config = dict(
    n_layer=13,
    d_model=64,
    n_head=1,
    n_kv_head=1,
    head_dim=32,
    d_mlp=256,
    vocab_size=1603,
    activation='tanh_gelu',
    norm='layernorm',
    norm_place='pre',
    norm_eps=1e-05,
    positions='learned',
    qk_norm=False,
    attn_scale=0.177,
    bias='all',
    tie_embeddings=True,
    parallel_block=False,
    init='normal',
    init_std_qkv=0.0625,
    init_std_o=0.0123,
    init_std_up=0.0625,
    init_std_down=0.0123,
    optimizer='adam_atan2',
    lr=0.00281,
    beta1=0.9,
    beta2=0.99,
    weight_decay=0.089,
    lr_head=0.00965,
    grad_clip=2.0,
    warmup_steps=320,
    schedule='wsd',
    decay_fraction=0.771,
    decay_shape='pow',
    final_lr_fraction=0.0,
    batch_tokens=[16384, 32768, 49152],
    seq_len=256,
    doc_mask=True,
    train_tokens=157600000,
    steps=5381,
    dataset='wikipedia_en',
)
Each number is 50 + 15 x the weight over its row's rms, rounded and kept within 0 to 99. Layers, rows and columns count from 0. The size before them is the row's rms in percent of the matrix's.

# layer 10 MLP down, 64x256, rms 0.161, rows 22-63, columns 128-191
105:44 74 40 65 56 60 59 70 34 48 55 71 61 74 59 34 37 41 65 56 53 68 69 46 76 58 56 31 42 45 21 50 54 32 55 47 62 67 38 47 61 63 49 80 62 64 44 57 65 52 65 71 73 62 51 56 55 27 63 45 77 46 26 35
096:43 44 51 56 46 56 00 38 64 62 58 39 56 58 42 33 19 34 47 57 26 23 31 63 28 36 43 72 25 50 52 38 05 48 61 39 25 35 46 43 69 53 19 40 48 28 56 42 68 64 58 30 61 62 40 43 53 51 50 25 57 35 58 51
079:29 47 54 57 63 75 23 62 47 63 60 51 10 47 37 88 54 45 51 48 43 34 36 63 67 30 55 20 49 32 67 71 71 55 44 63 56 56 58 52 47 85 56 49 51 59 40 54 55 43 51 43 53 45 47 58 39 45 48 55 50 43 35 69
114:36 40 34 68 38 39 76 44 39 95 65 55 54 36 42 68 58 55 43 47 46 65 57 12 57 36 35 37 38 55 26 56 65 35 65 50 57 52 77 69 46 43 31 40 38 67 74 50 59 54 44 41 64 55 31 48 34 51 53 47 70 33 29 81
093:42 60 39 59 14 75 53 41 51 43 52 50 30 73 31 57 63 63 48 81 51 46 31 70 67 28 60 55 40 44 57 67 62 50 41 46 44 60 44 45 52 59 47 38 64 34 46 59 66 47 59 42 30 51 29 70 52 52 63 73 56 93 68 51
100:15 37 62 69 48 13 43 64 44 43 40 64 49 58 68 48 61 99 61 53 43 49 38 57 39 53 65 77 34 16 37 65 34 23 23 61 57 36 54 40 42 40 61 75 36 28 58 29 55 49 50 63 63 57 41 23 48 31 48 69 45 44 47 54
091:64 53 92 45 70 51 21 56 64 45 52 27 24 39 26 50 71 48 67 45 44 28 48 82 40 35 32 59 40 45 51 49 37 33 88 40 68 61 44 43 45 45 52 41 45 68 68 58 49 51 42 49 39 53 45 48 28 49 61 47 33 37 29 49
097:42 17 33 55 75 46 49 62 68 56 47 55 54 21 47 34 80 62 57 52 60 44 54 35 79 40 61 64 49 25 46 41 57 73 32 52 34 32 56 63 38 55 63 61 51 46 32 60 45 14 37 55 59 39 67 48 50 57 18 36 56 46 27 45
106:37 52 28 58 32 53 61 44 50 41 56 58 62 49 66 33 46 27 36 42 78 49 39 39 67 50 68 51 29 67 41 87 14 91 57 33 44 59 41 55 66 39 53 47 81 63 57 68 74 46 62 57 56 33 53 54 84 60 27 43 41 41 59 36
096:36 45 64 33 54 69 42 53 46 54 58 50 59 43 56 46 68 65 67 47 91 32 52 90 48 61 66 62 51 65 49 46 62 37 51 39 54 61 45 52 37 62 76 45 64 52 36 26 12 53 57 56 44 55 63 80 56 52 43 32 48 62 56 32
102:54 63 86 38 86 36 62 51 66 29 35 45 48 59 64 62 63 52 46 65 48 37 53 70 29 54 51 72 43 76 59 44 26 16 35 44 59 05 44 51 33 45 41 46 48 47 67 26 53 45 38 47 44 42 76 24 52 36 44 54 32 57 52 58
109:57 72 53 85 69 67 82 48 43 57 49 58 18 56 63 52 55 12 38 47 25 67 24 52 40 69 40 69 74 50 22 65 61 41 38 63 34 52 61 50 33 32 43 54 44 33 77 51 53 55 34 53 68 50 53 62 67 42 50 67 65 71 42 61
095:39 64 40 46 80 30 47 76 81 52 40 53 36 51 25 42 53 68 42 46 55 39 62 45 52 36 62 41 50 53 43 54 45 55 29 78 54 63 57 51 23 49 57 14 65 47 45 30 33 37 68 40 71 46 57 37 40 68 57 21 57 78 49 50
099:23 51 56 42 60 60 45 57 58 42 32 53 46 49 44 62 28 29 47 69 49 64 50 39 77 67 32 47 35 41 14 30 35 50 52 53 51 40 36 59 53 80 77 00 24 57 54 59 54 33 31 45 40 33 52 48 43 72 69 68 52 62 73 52
095:53 55 45 38 45 63 69 68 16 54 74 61 59 60 53 57 38 35 39 44 53 57 53 37 39 52 75 48 44 51 35 45 69 54 17 82 53 57 48 59 41 22 33 48 48 72 43 56 65 74 64 55 45 32 57 44 36 51 46 50 76 74 42 66
091:71 56 55 41 24 51 64 47 35 58 25 49 69 40 57 71 48 48 42 75 83 35 52 46 54 40 66 49 56 44 61 25 47 48 46 37 66 34 50 13 45 30 30 44 30 45 48 45 68 60 38 37 51 68 52 68 66 67 55 62 40 61 78 49
112:39 37 44 46 62 53 66 59 41 51 44 44 31 59 51 32 79 45 42 61 74 44 75 31 56 33 56 34 69 55 77 71 66 49 53 61 68 44 68 72 55 52 36 74 40 60 30 62 63 74 76 75 56 62 52 65 58 64 36 44 47 41 94 31
103:36 44 35 59 53 22 19 38 37 62 30 48 86 37 31 74 60 63 58 47 50 31 66 52 81 21 47 81 43 50 67 27 19 59 53 42 42 58 67 61 64 30 68 51 83 58 46 49 81 71 45 14 36 67 54 59 57 64 42 49 52 63 66 47
108:39 61 44 45 44 31 47 50 43 53 20 40 59 37 31 14 71 66 49 72 30 30 37 33 80 48 56 59 62 45 36 45 48 40 38 47 45 28 82 46 36 69 24 70 35 54 39 55 48 43 60 62 40 49 88 23 71 85 55 65 35 63 67 62
102:51 60 79 42 14 46 63 60 70 41 37 43 34 01 30 40 37 71 86 42 53 56 38 62 44 89 43 51 39 63 46 61 50 68 48 60 46 46 48 33 51 48 83 18 50 62 63 62 69 61 40 34 40 27 40 54 59 49 71 59 36 47 37 50
097:45 68 40 42 34 63 81 70 41 57 55 73 36 43 45 51 52 54 57 11 20 55 32 18 48 81 57 40 55 57 74 61 42 52 27 38 34 44 59 29 36 54 46 51 31 63 62 46 55 73 73 75 59 25 14 56 29 46 66 68 71 44 37 51
100:61 27 40 54 20 52 56 44 61 53 45 57 51 63 32 50 44 52 45 71 70 51 42 48 04 50 54 15 93 32 32 51 57 51 46 48 37 42 49 31 34 33 53 63 54 55 69 66 38 56 58 75 31 70 34 34 50 41 37 43 73 63 57 67
086:58 46 55 30 35 57 47 72 52 58 68 57 47 46 78 62 36 92 63 69 52 41 26 44 61 52 39 13 76 37 35 37 37 50 42 44 58 68 52 47 38 52 29 35 67 49 71 45 62 76 35 39 52 39 50 46 41 55 39 32 52 34 41 61
091:16 39 25 60 35 34 41 39 19 55 40 27 69 45 63 73 45 39 44 47 47 44 38 26 74 31 12 44 45 48 63 32 47 45 24 32 41 53 72 19 61 39 44 42 18 49 39 21 48 64 63 52 66 48 25 61 31 51 57 71 42 39 42 37
106:45 39 60 57 58 54 75 47 47 47 51 38 99 21 78 61 33 71 42 41 66 52 61 44 67 63 59 56 92 67 65 69 47 65 75 53 56 59 48 44 56 56 52 33 65 33 56 48 51 43 45 35 66 58 53 70 60 48 49 35 42 38 59 34
092:65 49 48 50 25 60 47 62 50 58 63 62 57 33 74 49 42 62 39 58 56 34 54 49 53 71 48 54 62 20 51 43 62 26 25 40 37 46 34 55 52 71 62 43 60 66 41 57 35 38 05 63 51 37 47 36 33 35 57 54 50 33 56 39
096:42 24 58 43 58 66 47 52 55 46 46 59 63 23 25 57 35 33 24 55 36 36 91 39 70 65 61 69 32 50 37 70 57 44 28 42 38 28 31 53 64 49 77 26 52 53 52 26 57 47 70 35 61 40 60 53 52 29 49 50 24 39 40 42
087:42 41 47 56 50 63 39 44 47 63 77 50 47 52 63 30 50 70 32 74 82 78 52 54 56 54 49 29 24 32 44 26 44 54 45 34 43 39 51 46 64 63 33 68 26 43 56 48 30 56 64 44 53 29 67 35 49 55 63 62 25 42 49 47
103:71 65 41 46 50 42 56 47 17 50 79 55 38 49 66 63 65 43 45 46 63 57 47 58 28 57 52 46 80 67 58 56 76 60 48 28 38 68 42 49 17 41 26 43 38 38 52 66 62 63 24 81 47 58 59 58 26 53 36 84 35 10 50 24
099:61 49 60 41 67 52 15 46 41 52 28 56 56 72 35 66 46 59 61 38 86 47 44 63 25 51 59 27 53 43 28 34 53 58 37 43 39 30 33 37 58 47 58 84 64 77 47 59 26 42 40 21 48 44 64 61 53 62 51 51 26 51 62 52
103:43 14 52 29 67 45 49 52 56 44 38 57 42 73 48 47 34 48 48 47 51 59 41 46 48 22 54 57 19 44 59 69 62 62 80 51 29 50 33 75 63 37 31 56 53 49 51 59 26 62 53 76 50 48 53 58 70 39 70 58 67 57 22 26
106:48 43 58 33 52 50 43 37 58 34 35 51 54 53 63 25 44 33 39 49 53 41 41 43 34 49 55 43 25 29 42 44 64 52 61 61 40 65 52 48 57 55 38 72 69 44 49 50 56 22 45 50 60 35 41 29 88 41 37 25 44 44 47 80
091:41 51 27 60 29 55 43 32 32 37 65 37 65 79 40 55 20 36 45 35 42 43 86 64 49 49 56 42 41 49 73 50 56 33 44 54 51 53 59 63 43 43 43 88 40 49 42 39 69 35 42 47 56 41 43 30 47 66 60 15 36 46 78 56
104:44 70 75 45 49 40 58 39 39 44 43 37 53 50 60 29 33 38 43 07 33 49 78 27 61 63 37 25 51 73 86 45 28 56 48 52 52 48 23 41 30 47 56 41 50 41 58 59 36 69 52 69 39 39 46 47 72 56 91 33 59 77 51 81
098:49 30 53 49 31 68 19 74 66 53 46 59 36 55 23 67 40 67 51 35 63 80 58 68 51 57 62 12 53 60 55 47 63 48 59 30 59 74 37 32 91 54 42 26 55 60 39 33 47 50 79 46 66 80 79 56 59 41 51 63 50 75 60 49
099:69 59 57 48 70 85 34 30 60 43 75 24 31 41 51 42 55 45 48 37 28 52 11 53 51 76 43 49 64 44 34 29 75 50 75 66 46 54 51 87 49 54 31 38 41 48 43 53 18 29 36 72 35 62 63 56 18 47 63 52 66 71 60 50
109:51 40 59 59 40 39 58 67 59 54 58 49 49 57 33 52 75 64 33 51 47 54 69 40 32 59 78 75 76 59 81 63 46 81 32 40 31 61 57 48 57 39 58 24 51 44 49 50 75 29 62 64 24 76 68 46 55 44 49 43 40 54 41 48
103:48 52 30 72 46 59 70 42 49 50 60 41 70 74 39 32 51 68 59 80 58 32 35 43 00 48 40 39 40 60 47 60 70 38 55 54 56 29 49 49 50 69 59 21 47 08 36 74 50 32 23 54 32 51 38 57 28 63 28 52 58 29 44 49
090:33 43 69 70 13 79 41 22 31 72 59 48 31 57 75 45 62 45 19 67 49 49 51 55 37 43 47 67 43 54 35 09 71 41 34 57 74 88 50 68 42 30 68 63 54 76 54 61 48 39 70 35 33 49 33 58 31 44 50 45 47 61 43 52
093:57 17 47 42 57 40 48 50 39 64 29 52 57 13 47 28 46 54 63 48 31 58 50 76 78 54 56 42 46 63 32 43 52 52 65 53 48 33 57 35 62 70 35 37 37 36 37 28 33 57 49 44 69 41 31 56 59 73 65 51 33 65 41 66
089:46 33 58 44 47 58 33 51 47 34 34 75 41 45 63 59 32 47 46 16 55 83 76 45 68 64 10 63 46 42 35 72 66 31 63 50 55 63 34 57 42 51 46 58 43 26 50 35 58 32 70 55 71 40 53 50 65 71 66 41 28 43 14 63
095:66 61 40 33 60 57 52 56 63 46 48 47 47 44 72 45 63 37 57 32 62 48 50 66 28 43 41 54 66 56 60 73 38 64 42 56 55 54 36 49 45 61 56 56 62 31 30 33 42 45 64 49 28 53 36 37 61 38 53 47 64 57 47 43